From a checkpoint of a small transformer trained on Wikipedia.
Training: a variant of Adam for these matrices, 7842 steps.
Each number is 128 + 24 x the weight over its row's rms, rounded and kept within 0 to 255. Layers, rows and columns count from 0. The size above them is the row's rms in percent of the matrix's.

# layer 23 MLP up, 832x320, rms 0.0338, rows 780-808, columns 80-159
size [ 95  97  94  93  96  89  99 102 101  97  84  97 101  93 102  95 110  97  96 100  98 108  93 108  85 115  97 107  84]
[[108 121 128 133 151 112 114 162 108 102 135 143 131 149 151 156 126 118 133 117 127 130 150 148  95  95 182 126  99 138 139 101  87 130 146 118 121 186 129 143 118 111 141 131 123 119 111 127 126 128 145 121 147 124 110  80 124 137  89  83 147 157 117 134 165 111 183 147 165 199 162  97 162 129 143  69 140 145 130 142]
 [133 129 150 121 147 139 133 152  96 161 112 150  92 124 112 131  97 147 149 156 133 146 161 104 187 134 144 139  87 148 123 150 120 183 166 138 139 115 134 111 144 146 128 130 149 134 120 125 102 135 128 101 113 162 121 146  69 111 145 116 113 152 123 113 123 179 160 110 120  98 115 119 117  87 114 126 144 108 139  93]
 [102 134 118 104 148 128 136 175 135 134 109 129 172  89 139 128 142 131 100 114 151 106 153 120 125 170  98 163 139 129 111 128 133 176 159 133 106 137 122 140 130 109 112 132 169  84 123 137 144 120 109 124 178 129 126 151 143 106 139 128 123 102 164 148  83 165 179 146 133  99 113 119 127  77 109 177  74 100 149 127]
 [149 161 120 133 155 124 149 126 141 148 100 119 164 139  85 149 100 160 116 116 145 153 114 177 118 119  87 185 119 138  85 136 139 131 106 106 114 136  92 156 123 130 141 118 146 133 138 122 155 102 140 145 170 119 125 107 112 108 139  72 121  91 133 132 104 132 112 126  98 151 156 130 123 137 106 150 109 124 129  96]
 [125  80 129 139 123 107 109 121 145  86 132 181 103 120 120 142 107  87 131 146 135 122 171 162  95 105 140 104 118 132 108 149 100 116 164 132 122 113 107 131 102 110 144 117 129 110 107 147 112 139 145 141 124 141 134  97 109 101  80 131 124 118 137 130 158  94 137 101 151 163 102 106 145 123 126 148 117  98  73 171]
 [139 115  90  96 115 141 114 113 127 170 148  77 120 123 103  97 111 113  71 141 129 130 136  67 112 117  97  81 126 167 136 184 112 134 137 140 142 122 148 121 169  99 134 138 131 140 112 142 115  98 150 110 116 184 137 107 132  98 101 123 164 132 164 160 155 124 131 110 118 133 124 150  89  80 148  98 131 147 121 112]
 [121  93 156 131 121 117 124  56 122 157 136 115 164 118 137 105  82 105 130  98 120 114 160 131 188 127 126 122 128 150  93 150 137 134 141 116 114 143 130 131 163 102 130 115 116 115 154 105 130 104 122 113 115  93 129 125 145 140 105 173 145 114 127 127 191 154  91 160 133 133 147 101 116 148 149 110 129 168 158 160]
 [152 132 116 130 156 119 111 114 133 114 176 141 160  78  83 150 127 119 173 123 127 132 156 129 145 145 154 130 102 101 113 146  76  97 123 127 146 133 123 118 148 140 162 164 139 161 146 131 170 152 129 126 103 149 137 172 133 102 108 144 117 122 147 113 155  72 149 165 107 175 168 151 150 136 130 142  99 112 127 161]
 [150 145 136 128 132 114 150 115 132 104 139 130  91 143 102 128 138 153 113 115 114 192 138 125 114 125 178 139 131  90 146 131 113 120 106 137 107 164  77 132  87 113 124 113 113 133 151 116 167  97 108 159 131 113 127 134  93 109 135 145 163 101 140 157 162  90 112 127 155 147 138 126 110 115  88  80 162 152 128 132]
 [134 188 153 133 134 143 132 128 104 154 134 172 123 108 126 129 149 118 144 142 158  69 140 146  98 129  80 119 121 151 136 113 140 101 167 157 144 112 124 110 146 150 166 103 166 128 112 137 144 136 109  95 116  86 151 152 149 127 170  84 144 143 132 142 167  98 129 157 117  75 105 140 167 108 220 126 145 159  95 129]
 [164 113 154 123  66 139 159 137 113 149  98 101 162 128 124 116 134 132 166 143 131 126 102 150  86 119  85 140 124 109 133 125 140 158 154 112 162 154 115 123 100  86 110 118  91  88  79 129  98 157 139 111 175 121  75 126 123 144 128 153  90  94 117 125 174 141 118 126 161  88 105 142 168 121 117 137 136 112 132 101]
 [129  95 118 125 128 162  64 112 125 102  73 147  87  81 128 121 105  87 117 111 135 157 131 145 125 122 134 118 128 154 135 137 135 137 124 123  74 151  93 144 106 158 118 124 104 139 154 109 117 110 131  65  87 140 141 141 189 180 156  68 137 173  87 120 125 139 104 155 128 142 107 138 111  76 112 133 151  85 172  97]
 [109 169 115 120  88 143 120 127 162 131 115 127 143 126 122 148 171  88 112 163  75 131 113 154 144 149 142 145 126 103 132 127 133  94 137 116 138 141 168 100 136  99 123 119 123  67 162 146 125  91 138  89  84 151 106 125 107  83 146 112 108 108  88  82 153  98 115  97 106 156 142 110  64 146 167 145 104 143  91 175]
 [148  92 145 158  99 117 223 127 142 152 126 145 149 141 174 109 108  92 122 139 129 117 164 124  78 143 157 129 102 132 173  98 140 154 152 134 101 149 105 156 119 137  97  87 122 174 109 162 119 130 121 129 149 132 126 180 112 130 121 113 131 102 134 144 128 142 118 105 118  84 114 117 130 148 129 124 132 132 134 105]
 [112 121 153 115 121 142 152 142 129 134 139 100 110 171 106 127  89 130 145 119 144  98 118 127 116 140 120 136 139 109 149  96 106 151 105  99 155 151 162  94 114 105 123 147 159 128 159 112 131 174 112 128 118 169 132  90 149 173 176 139 110 157 140 161 131 137  81 134 127 198 142 108 133 112 126 123 106 112 138 172]
 [159 148 124 113  96 152 109 145 188 124 114 158 118 168 100 125 148 132 136 100 118 111 146  99  92  96 168 144  91 133 156 124  80 104  59  79 126 155 142 106 126 155 125 167 170 142 132 117 128 180 124 135 159 120  89 141 146 132 130 126 159 115 163 120 175 154 142 183 123 119 118 137 174  86 111 101 136 132 127 114]
 [104 152 142 153 148 126 127 132  98 127 143 172 148 135 139 116  91 165 146 129 149  97 118 163 123 157 170 119 159 116 116 163  84  84 139 122  93 173 114 136 153 151 101 126  50  86  96 146 165 113 124 108 150 152 121 110 109 144 170 125 133  87 149 147 131 139 134 113 141 135 100 133 132 145 113 141 124 106 142  77]
 [138 120 130  99 134 168 154 127 139 124  86 107 143 149 178 109 151 104 124 128  89 148 123 130 151 129 125 132 143 108 151 130 120 142 130 128 100 123 162 125 141 124 150 107 104 108 110 122  63 109 115 123 146 108  67 163 159  68  98 160 104 128 195 143 113 132 171 120 123 152 164 122 157 122 107 160 125  94 129 169]
 [149 136 118 131 130 140 112 147 102 106 158 133 130 137  81 142 129 145 113 151 116 139 120 142 120  89 113 150 136 128 162  96 149 154 170 131 127 158 111 147 175 124 114 148 107 130 169 116 115 179 124 127 159 114 140 150 114  76 123 125 145 114  88 152 104  90 155 135 127 129 126  99  96 126 124 134 172 134 155 141]
 [131  99 141 122  90 133  99 106  78 111 117 141 150 145 118 116 101 101 122 130 127 127 108 168 168 111 149 153 110 146 144 109 112 166 156 152 129  77 102 132 105 112 106 104 111 158 193 102 124  93  96 118 115 152 140 108 135 162  86 123  95  97 147 151 133 157 127 120 137 113 156 119 148 135 170 153 131 116 137 140]
 [109 123 148 153 150 171 110 132 167 133 129  81 110 134 115 143 146  95 152 113 120 104 123 157 139 130 161 117 127 162 128 160  99 133 138 141 125 168 174 124 160 124 120 168 120 141 111  79 157 163 124 114 131 144 133  90 150 101 140 136 150  77 166 111 113 108 179 149 107 141 127 145 133 117 139 171 141 150 118 123]
 [110 168 118 114 149 125 132 112 140 150 129  90  92 138  72 148 173 176 137 130 138 114 105 140 131 136 113 129  78 142 137 115 114 183 131 198 116 140 111 120 122 142 146 108  93  81 112 179 118 107 154 138 105 154 141 156 118 125 151 138 163  87 121 148 139 101 134  93 145 141 133  97 141 111 132 143 142 127 135 105]
 [110 173 151 153 132 136 126 114 161 143 101 116  85 126 141  98 128 128 151 158 138 128  93 135 136 112 108 127 144 137 247 120 130 146 108 159  87 176 136 122 163 106 138 102 134 127 110 148 146 140 133 130 177 130 133  88 114 152 114 133 133 103 133 157 115  96 186 123 137 141 107  95 155 116 119 144 144 134 116 123]
 [124 183 116 136  87  82 184 147 115 148 146 118 135 163 119 144 117 133 157 121 138 131 159 105 127 101 102 148 116 118 137  75 139 147  87 116 140 154 116 137 121 151 135 136  98 128  80  85 146 126 117 126 164 153 165 166  90 109 118 102 172 156 134 102 112 152 136 146 121 149 110 152 107 136 142  97 106 104 136 154]
 [117 110 148 131 145 107 138 137 130 156  90 147 163 141  97  89 136 127 133 129 140  77 116 120 143  82 127 157  98 127 132 106 125 162  84 113  95 111 127 133 148 109 151 127  95 107 133 197 156 136 108 122 139 134 119 145 124 140  81 139 122 134 127 150 159 144 149  66 144 178 213 108 132 126 131 159 161 106 116 119]
 [105 123 164 147 136 101 130 125 123  97 171 165 153 180 114  98  77 117 133 151 160 123 111 137 141 152 148 135  77 118 136  97 118 159 158 113 115 133 114 105 161 114 106 141 143 134  95 123 154 141 137 137 147 157 130 109 148 134 137  87 167 119 119 109 133 149 113 176 154 112 119 110 105 122 143 130 123 146 160 144]
 [108 151 111 133 105 114 117 114 142 212 108 140  82 163 115 111 114  87 124 127 153 179 128 153 158 120 152 136 155  91 151 118 130  75 129  95 122  93 122 119 108 135 144 110 146 124 152 129 158 137 126 154 142 123 120 127  91 129 139 136 138 118 105 154 159  89  99 116 132 112  89 116 165 150 150 112 158 141 119 170]
 [ 87 104 146 123 154 113  70 153 117  93 182 146 136 134 123 124 153 105 153  99 114 106 148 108  95  93 127 166  63 125 132 136 107 141 120 137 150 152 136 142 179 141 140 108 125 129 101  93 127 141 151 142 141 134 120  99 124 138 165 120 142 121 122 135 111  96 132  87 156 156 120 156 148 138 128 137  73 117 143 130]
 [ 74 143 137 122 117 129 169  91 141 134 139 117 118 118 116 135 110 101 157 121 161 125  95 171 151  89 140 134 153 151 157  61 146 139 137  94 125 176 148 132 178  96 139 125 145 109  96 173 155 179 178 128 126 112 138  80 133 123 129 142 123  80  95  78 167 113 135 163 185 139 160 106 162 138 138  84 117 149 133 134]]
# layer 23 MLP down (transposed), 832x320, rms 0.0325, rows 780-807, columns 80-159
size [ 86  98  96  97  96  96  99 104 100 101  91  96 103  93 104  97  94  96  98  98  95 109  93 102  90 115  97 103]
[[118  54  94  70 114 130 168  88 125 107 110 140 110  94 131 136 115 104  91 133 150 122 167 156 129  98 135 124  92 137 122 203 105 169 103 137 106 122 115 106 142 173 102 149 134 134 122 109 104  80 170 107 120 128  92  97 148 131 137 108 118 127 164 137 125 138 167 110 121 145 149 142 119 174 131 129 128 113 136 111]
 [105 139 123 143 101 151 155 154 136 144 136 124 130 131 135 113 152 144 117 154 181 105 104 114 120 102 136  87 122 128 145 110 124 110 142 132 131 137 140 116 174 123 132 152 133 110 122 138 152 109 148 134 173 158  69 106  89 146 138 104  95  85 151 142 112 135 112 120 111 109 119 112 139 157 127 118 117  98 149 151]
 [100 114 182 151 141  95 111 108 116 145 158 100 108 105 171 100 163 132  90 134 141 162 128 112 112 130 119 109 136 124 132 142  87 168 155 140 124 123 112 120 126 135 142 124 134 139 171  97 120  91 149 117 111 152 177 138 149  97 148  86 125  88 165 157 115 126 121  92 137 171 163 119 127 139 133 150 189 134 139 102]
 [112 117 129 148 143 119 150 126 204  89 156 125 120 143 123 145 117 146 132 136 140 150 161 105 125 139 142 117 131 122 156 140 151 115 126 134  97 176 110 192  95 158 139 158 113 151 115  77  96 108 151 107 141 153 167  99 153 100 135 163 115 144  83 103 146 144 143 146 103 127 142 135 122 165 135 148 122 116 166 145]
 [113 139 137 112 136 176 155  92 116 136 154 102 126 135 120 133 107 169 161 102 130 133 167 123 125 137 126 108 151 138 105  79 141  93 204  99 122 137 118 130 120 164 166 103 157 119 148  63 120 124 143 140 179 152 121  89 129 115 118 104 162 128 120 105 137  93 132 118 115 142 121 149 134 155 114 108 124 138 106 133]
 [141 139 116 147 151 139 112 137 183 117 115 114 165 146 124 116 111 136 124 102 141 165 128 116 122 114 124 146 130 155 163  60 139 167  98 151 114 147 125  70 134 121 128 148 101 122  89 122 173  97 131 114 119 104 131 134 167 112 150 129 164 131 141  98 120 198 128 132 103 136  95 124 140 113 121 120 126 152 151 127]
 [113  99 122 153 121 112 154 159 155 126 135 122 160 111 110 133 129 153 131 137 101 131 126 136 113 137 116 112 164  98 144  80 112 140  86 160 106 122 145 138 106 177 172 141 144 104 138 146 113 115  87  86 131 125 157  89 115 123 198 136 172 162 141 127 114 129 150  99 174 107 123 129 128 141 127 182 107 115 149 165]
 [ 91 124 147  95 109 156  99 144 109  99 152 139 134 146 141  96 101 161 129 129 133 144 150 126 143 118 103 134 116 121 165 158 141 126 117 105 127 174 137 152  99  93 167 116 140 111 145 145 153 111 114 108 108 124 111 182 111  95 139 113 174 157  92 193 156 136 106 132 128 103 105 149 113 132 132 172 123 141 153 112]
 [154 100 140 133 133  92 104 127 126 130 114 104 123  92 101 122 121 157 130 125 144 102 148 112 126 156 123 130 146 103 159  94 124 121 112 151 131 147 151 169  85 110 130 100  83 127 140 158 118 157 120  95 161 172  83 143 115 172 134 104 134 141 147 102 167 134 112 110 149 168 164 143 132 157 112 113 108  86 137 110]
 [175 144 141 142 170 121  89 116 182 159 157 110 105 138 176 152  84 118 125  89  89  73 178 183  92 155 107 118  98 130 119 127 101 123  65 168 152 119 107 166 137 151 154 105 130 105 123 128 128 128 106 133 162 111 107 107 152  95 120 164 139 149 134 103 109 141 191 148 133 142 131 139 115 122 145 121 117  98 142 100]
 [116 115 113 144 148 120 105 156 119  95 147 112 121 134 113 130 138 101 131 113 129 143 118 179 143 164 112 128 140 150 145 146 133 148 130 153 145 150 149 113 152  80 137 122  93 117 125 134 154 142  86 128  95 120 125 176 170 125 171 148 149 136 102 106 103 104 186 108  87 111 130 161 112 129  95 118 186 124 115 162]
 [143 157 147 134 149 165 193 146 126 127 160 145 143 151  99 148 144 161 157 126 149 117 129 127 163 127  86 142 136 135 150 109 164 133 124  89 149 159  89 153 145  98 128 144 115 152 132 125 130 144  94 118 169 189 170 177 134 125 143 163 154  98 112  93 148 105 146 128 135 129  90 134 121 145 162 151 142 159 100 135]
 [138 120 144 126 110 139 122  84 115 130  90 155 112 115 111 148 116 136 172 106 110 121 157  89 118 133 140 147 160  97 137 137  93 147 120 139 122 146 126 113 112 143 141 152 108 115 143 142 109 101 119 116 145 138 111 146 179 116 135 124 137 133 138 114 123 115 144 153 157 140  86 135 162 137 147 125 143 116  50 133]
 [142 123 148 119 149 115 121 131 120 142 148 100 122 124 115  95 103 172 115 122 119 124 182 123 101 185 127 121 134 143 148 125  87 117 152 125 123  93 129 128 146 136 168 134 142 130 110 181 114 111 138 142  81  79 124 114 131  95 117 142 194 131 127 120  95 152 117  98  81 156 113 158 137 144 135 164 105  90 129 134]
 [113 139  91 110 155 102 105 115 160 109 114 126  88 138 146 120 111 137 109 126 175  89 130 104 148 136 170 127  85 158 114 137 117 123 156 189 127 127 104 143 149 190 200 128  98 129 122 134  94 118 154 128 121 121 109  88 145 153 122  93 158 152 143 118 106 145 108 114 126 121 152 165 155 107 131 132 161 146 150 129]
 [ 99  94 162 184 172  92 130 122  67 135 139 129 143 114 140  81  69 110 136 143 166 132 115 157 128  93 102 150 144 139 136 133 160 102 145 134 135  69 105 185 172 119 155 143 143 185 134 129 128 102 170 137 102 149 151 131 125 155 132 140 125 114 120 105  88 120 171  94 136 133 144 131 139 139 100 143 109 128 140 152]
 [146 170 159 141 139 160  90 116  87 101 108 157 152 137 183 110 110 141 107 134 123 122 168 114 113 143 169 110 163 115 119 135  73 132 132 144  82 152 136 119 119 127 138 104 111 117 106 143 133  81 133 146 123 149 115 182 164  83 127  81 143  95 156  85 129 118 153 107 158 159 122 152 142 156 107 121 106 119 122 102]
 [126 129 143  84 165 139 109 123 145 151 100 112  99 133 149 119 142 140 119 141 137 153  88 141 149 130 153 108 125 151  97 117  99 132 146 102 122  80 159 139 120 114 139 116 136 135 163 106 132 123 129 159 142 170 140 138 113 133 109  96 126 154  83 167 164 152 125 105 111 134 123 115 138 121  91 124 129 110 135 112]
 [139 107 120 157  95 161 128 138 114  83 146 122  83 139 126 136  55 125 150 118 168 133 120 120 137 121 120 101 155 102 134 145 161 133 129 129 169  95 111  95 119 150 142 142 126 106 146  87 132 115 110 134 152 108 129 111 120  95 147 138 131 137  83 104 145 171 114 146 122 131 134 145  90 159 105 124 144 151 140 107]
 [142 146 148 119 155 134 132 117 130 123 119 144  72 108 136  97 108 114 129 108 129 121 131 106 110 158 138 127 120 117 141 143  76 125  93 108 116 105 123 176  94 106 156 127  51 111  88 109 123 126 115 119 127 133 132  62  71 110 135  94 149 166 126 138  81 155 112 123 143 137 112  86 137 108 168 121 128  96 174 131]
 [129 124 112 136 122 111 116  96 102 144 146 136  96 128 113 166 101 142 112 130 108 136 156 142 112 122 112 111 136  99 123 134 126 114 103 110 141 141 134 157 135 104 117 121 184 118 133 147 164 144 146 186 156 165 147 165 163 151 107 114 145 134 111 136 111 149 122 158 165 106 117  92 125 136  99 130  85 132 115 161]
 [132 132 138 136 142 136 149 144 106  80  91 130 124 151 118  91 141 146 109 160 101 109 143 166  98  70  82 147 127  97 107 139 126 124 119 167  96 149 121 142 143 111 115 100  93 117 122 123 132 140  92 140 110 133 115 147 138 138 118  95 117 125  89  89  86 151  99 126 151  99 110 158  92 115 111 139 128 157 120 101]
 [108  91 121 158 147 164  87 108 132  92 110  96 112 133 148 119 161 143 141  70 113 118 137  99  82 100 157 127 136 127 104 104  69 180 166 134 127 119 113 134 101  83 138 109 129 125 155 118 164 170 101 125 119  99 118 165 148 143 120 121 107  95 125 115 169 161 133 140  94 119 182 122 149 138 179 169 104 154 122 105]
 [111 115 127 105 110 160 166 110 123  92 125 114 128  74 123 141 122 127 103 104 117 146 150  98 114 107 102 105  98 114  92 117 124 109 116 138 118 142 163 125 152 153 123 140 151 126 129 106 166 121 142 138 112 116 130 111  99 111 146 134 126 103 132 186 115 141 179 108 139 111 135 117  95 127 105 143 173 136 124 150]
 [161 141 145 113 152 112 115 114 119 125 129 128 129 128 136 115 100 127 112 105 114 148 129 107 115 151 131 130 120 115 146 127 173 144 150 163  98 140 134 140 150 181 131 130 157 114 123 164  84 124 115 124 137 101  98 143 104 130 134 119 128 143 128 196 151 175  97 154 118 160 124 171 137 150  90  99 121 156 154 166]
 [153 133 138 122 132 110 132 125 154 126 103  82 128 124 111 134 139 151 137 183 110 128 101 161 131  84 128 110 185 153  95  91 152 126 157 143 145 210 148 117 121 170 163 116 116 132 155 116 108 120 146 140 112  72 138 134 145 102 169 134 114 115 123 138 174 146 119 118 101 125  84 105 131 147 105 175 109 166 110 161]
 [160 109 117 137  87 162 135  88 158 143 106 142 150 142 133 127  73 113 107 114 116 120 158 140 145 116 112 110 110 126 140 112 110  95 176  90 133 102 165 141  98  80 105  95 146 129 146 123 100 136 126 127  79 153 123 135 162 135 105 143 184 134 127 162 127 168 133 132 122 133 139 120 136 135 163 122  97 136  72 133]
 [149 100 130 124 143 106 115 135 106 165 186 127 131 119  97 147 132 115 121 162  90 151 133 133  75 121 107 154 136 136 115 150 158 134 143  97 156 122 135 121 212 158 152 148 149 133 130 122 128 135 148 136 117 165 119 101 145 167  84 101 137 117 136 167 118 118 102 107 132 133 156 114 145 124 111 146 113 156 140 113]]
# layer 23 MLP gate, 832x320, rms 0.0386, rows 781-808, columns 80-159
size [103  98 100 100  97 100  94  99  97  94  94 104  98 101 103  90  97  99  99 106 105  98 101  96 114 103 103  98]
[[131 124 104 144 143 106 153 109  95 141 164  92 116 114 147 138 129  84 112 109 135 157 148 139 102 117 134  95 164 117 152 154 131 120 118 135 111  93 100 135 131 104  81 128  89 126 165 138 131 155 134 121 175 103 127 128 151 118 125 123  95 140 156 136 145 114  45 147 145 117 143 126 126 144 132 130 118 156 142 153]
 [161 119 113 108 165  88 122 146 158 136 143 144 130  96 140  76 142 154 116 112 167 132 142 102 119 100 140 122 145  95  99 112 135 157 152 143 154 142 126 115 130 111 124 119 192 124 101 101 151 112 140 139 179 126 136 126 151 127 165 148 117 135 144 144 136 122 121 165  79  96  82 127 125 130 136 151 134 151 123 121]
 [147 132  93 133 152 131 135 155 124 115 109 155 169 110 193 157 151 166 113 121 127 118 145 130  62 176 111 111 145 142 115 144 123 149 152 160 144 116 139  93 133 101 139 125 130 139 131 124 107 102 154 109 140 111  66 177 140 125 130 146 127 113 137 159 115 135 123 119 110 106 102 137 176 104 123 143 104 171 107 119]
 [149 156 151 129 131 108 150 153  96 116 198 131 116 139 125  97  86 126  98 145 114 113 150 137 117 138 152 104 116 129 123 157 184 126  98 131 138 149 131  99  87 125 163  97 114 114 142  96 172 122 121 145 154 158 131  99 165  95 130  94 110 142 121 160 109 116 132 123 131 124 114 174  87 133 123 138 116 135 104 146]
 [147 128 145 152 154 104 102 151 156 147 129  94 165 106 130 104 150 155 137 114 127 113 110 145 104 120 151 131 151 118 108 115 120 132 117 145 137 109 146 142 117 124 135 124 107 115 106 128 137 116 110 149 140 148 126 146 187  87 148 180 161 130 113 128 118 107 121 148  94 145  68  86 116 121 138 168 106 130  89 136]
 [131  93 110 113 154  81 125 154 100 165  62 174 127 115 115 118 114 121 117 132 151 137 116 135 118 149 106  67 137 127 121 172 134 132 111 133 114 124 125 137 121 105 160 107 124 140 108  83 127 133 126 150 131 154 126  98 132 147 131 158 136 151 168 107 163 112 140 111 104 141 128 159 154 106 135 116 118 175 149 129]
 [136 106 148 122 175 119 110 139 111 116 109 162 145 143 139  89 127 152 103 136 103 140 157 106 115 123 156 126 161 108 186 118 144 146 120 133 105 131  92 106  75  82 108 104 106 138 159 115  97 115 111 114 120 128 107 121 132 104 133 105 120 117 165 120 171 123  90 158 153 111 106  71  93 100 119 157 142 111 111 123]
 [125 150 157  99 107 147  88 158 193 106 153 132 103 114 148 148 119 119  85 133 101 134 116 143 113  83 149  87 101 113 105 108 119 111 135 137 110 116 149 125 161 120 140  98 123 112 105 100  89 131 144 152 120 144 125  95 115  97 141 107 148  75 130 149 151 127 130 160  96 165 132 138 116 105  65  93 134 138  90 135]
 [172 127 115 103 165 120 123 110 143  95 164 112 108 128 167 153 164 117 104 138 110 148 137 105  90 106  81 123 133 102 159 124 156 106  97 162 166 141 158 112 170 118 143 110 134 128 105 120 128 176 114 113 133 113 116  84 166 124 118 100 105 105 151 132 170 114 116 150  95 129 144 155  99 140 105 163 129  71 122 169]
 [140  99 102 118 140 137 109 121 134 117 151  98 132 135 105 137  98 112 141 163 144 117 147 141 119 174 167 112 140 123  92 125 145 111 127 142 181 122  98 107 146 101 124 149 135 114 127 131 113 138 138 166 138 119  43 161 111 121 156 112  84 125 112 131 106 181 135 139  88  63 161 116 130  96 103 101 143 132 113 108]
 [125 109  98 127 163 143 139 156 122 123 118 130 138  96 147 133 111 159 155 153  98 173 109  95 131 127 139 118 150  85 117 122 129  87 152 150 152 125 132 137 139 132 125 123  86 151 104 146 132 165 134 158 120 153 114 117 116  98 163 173  81 108 158 101 157 117 133 115 117 139 109 127 168 106  99 125 141 137  94 198]
 [149 131 131 105 150 145 141 147 215 120 130 122 153  79 177 171 175 109 102 129 119 141 145  92 108 117 147 137 119 131 162 149 174 132 121 146 136 169 205 106 130 106 160  74 138  90 164 122 114 111 130 139 143 123  83 140 191  99 149 127  99  96 152  82 125 115 119 158 100 176 119 122 128 120 129 104 123 140 101 175]
 [123 121 136  98 135  94 142 139 186 122 172 130 136 141 161 145 147 100  67 125 154 131 115 144 135 114 153 101  98 105 143 138 111 102 168 111  83  91 173 105 186 100  87  94 119 120 113 116 130  97 155 121 120 115  99 132 145 106 122 132 141 116 115 108 154 113 139 114 123 138 134 128 108 100 130 102 188 150  82 165]
 [119 120 122  97 110 103 135 105 129 165 112 101 129  97  74 120  92 140 124 132 149 154 121 116 111 140 162 121 129  93 104 128 114  96  90 150 150 138 105  94  97 135 110 144 132 128 105 101  98 107 163 103 160 152 142 120 143 109 143 140 162 159 147 110 155 135 125 106 109 104 146 130  88 115 156 114 102 129 122 157]
 [156 140  97 128 112 113  81 160 124 127 131 119 148 115 128 161 143 167 130 139 121 102 132 113 131 128 141  99 101 109 129 126 124 127 101 173 117 134 125 113 110 108 113 121 138 151  98 106 102 146 144 143 111 128  88 142 139 112 111 142 200 155 155 142 169 146 123 176 110 115 158 114 188  84 124  98 184 134  85 104]
 [157 157  96 115 152 126 105 168 104 112 137 146 162 107 167 135 135 156 111 169 142 123 159 130 116 162 158 109 146 108 107 197 116  84 137 153 134 132 123 101 138  97 104  85  64  98 114 133 164 122 152 115 143 127 117 122 144 117 160 169 132  98 168 143 119 165 123 156 129 148 104 126 123 124 110 156 151 107  91 138]
 [144 107 108 109 164 137 132 148 148 133  97 141 124  96 144 119 149 139 138 124 137 138 119 102 119 136  77 124 130 103 115 117 121 155 126  84 152 106 126 132 131  89 114 102 166 124 108 104 114 159 156 147 121 164 102 109 113 104 123 180 142 124 167 139 156 160  98 126  81 134 156 127 149  88 113 141 124 158 144 120]
 [153 141 137 135 150  97  64 150 177 153 128 134 134 108 143 167 105  87 111 159 115  98 171 140 139 182 186 164 122 120 106 137  99  97 129 141 119 144 133 128 121  80 113 136 124  57 106 125 123  94 139 159 130 136  98 123 134  88 122 154 120 131 141 151 155 150 114 183 154 132 160 131 157  81  98  93 123 186 126 175]
 [135 119 112 105 109 106 104 174 138 140 133 118 121 116 123 124 133 145  93 139 124 153 127 118 129 132 138  88 124 121  98 124 127 123  97 124  97 109 140 100 111 121 125  96 128 143 139 109  95 154 175 140 144 136 124 122 127 114 108 103 149 103 194 143 144 116 132 149  90 142 134 119 120 125 131 177 137 104 110 129]
 [141  92 106 104 155 154 136 143 170 103 120  90 126 105 135 152 118 136  96 138 114  95 136 154 124  95 154 124 135 103 128 125 108 176 148 134 102 121 126  91 124 116 150 120 150 161  94  65 142 136 147 100 128 140 108 126 129  94 107 121 141  96 193 137 123 111 116 129 121 128 144 104 150 100  93 100 183 105 108 128]
 [127 153 133  95 118 125 142 136 111 148 129 168 164 121 140 118  95 114 107 135 170 130 104 139 108  92 120 133 160 149 133 102 114  94 107 160 119 126 107 113 105 160 131 125 123 101  73  64  75 134 159 171 141 110 117  96 129 103 156 130 118 138 136 166  93  81 117 100  89 154 150 166 118 132 104 107 131 121 122 144]
 [152 120 115 112 125 105 137 146 152 143 111  93 148 109 112 151  91 120  83 166 162 134 163 106 158 144 132  99 143  99  89 114 158 139  80 185 141 107 113 117  95 109  81 122 121 141 144 128 120 145 131 153 126 183 128 148 107 134 157 158 109 122 163 144 136 158 107 146 129  95 146 147 149 100 101 118 101 124 111  93]
 [138 120 118 102 154 107 135 162 130 116 119 135 158 115 146 106 121  92  92 174 139 111 140 142  95 112 122 130 158 127 110 143 128 134  98 169 125  99 113 130 152 111 132 128 169 105 146 123  87 160 177 126 117 151 133 147 145 126 136 104 123 104 152 106 124 132 138 147  99 154 123  54  97 110 142 151 118 114  85 132]
 [139 114 140 104 143 111 120 142 124 114 123  87 180 100 152 121 144 148 139 146 101  97 133 140  97 121 125 121 175 106  91 129 178 137 132 106 129 155 103 114 134 116 122 125 161  97 122 108 119 102 160 115 143 120 106 155 116 115 121 150 146 154 175 130 145 117 142 121 113 151 119 131 149 142  49 167 133 183 137 145]
 [127 130  92 109 106 155 137 188 107 134 118 219 147 144 120 124 138 131  93 107  97 110 122  98 146  95 146  97 125 120 126 164 166  96 107 117 114  60 119 137 149  67 110 109 151 137 122 126 129 151 147 111 118 169 131 105 122 115 125 176  86 121 114 117 158 137 127 150 102 134 170  93 121 129 122 100 139 107 116 104]
 [115 104 114 136 146  97 101 158 133 136  98 139 139 150 120 145 125 135 102 143 123 136 125 115 137 148 145 148 133  83 130 151 126 134 126  75 161 101  84 127 105  93 141 121 130 155 107  99 128 113 180 102 148 150 119 139 119 130 151 110  98 182 149 147 142 161 124 147 162 142 106  79 122 127 100 109 181 104 147 136]
 [157 138 129  97 156 109 136 143 148 147 100 144 140 135 128 127 126 153 120 151 105 170 138 132 129 153 137 102 150 113 137 152 126 122 114 152 169  92 107 125 115 137  80 123 122 132 131 115 133 135 165 105 106 172 142 116 109 169 149 145 145  84 155 107 133 146 109 116 153 107 112 104 162  94  99 128 178 151 108 117]
 [162 154 123 144 145 120 116 141 119 134 145 120 156 138 128 156 137 130 102 151 169 124 116 108 105 182 145 109 132 110 118 127 140 140 104 122 172 107 134 111 110 137 116 108 145 171 134 120 136 113 148 158 153 131 103 119 153 113 151 134 140 169 151 156  90 144 129 127 116 150 118 121 161 124 110 137 144 116 100 128]]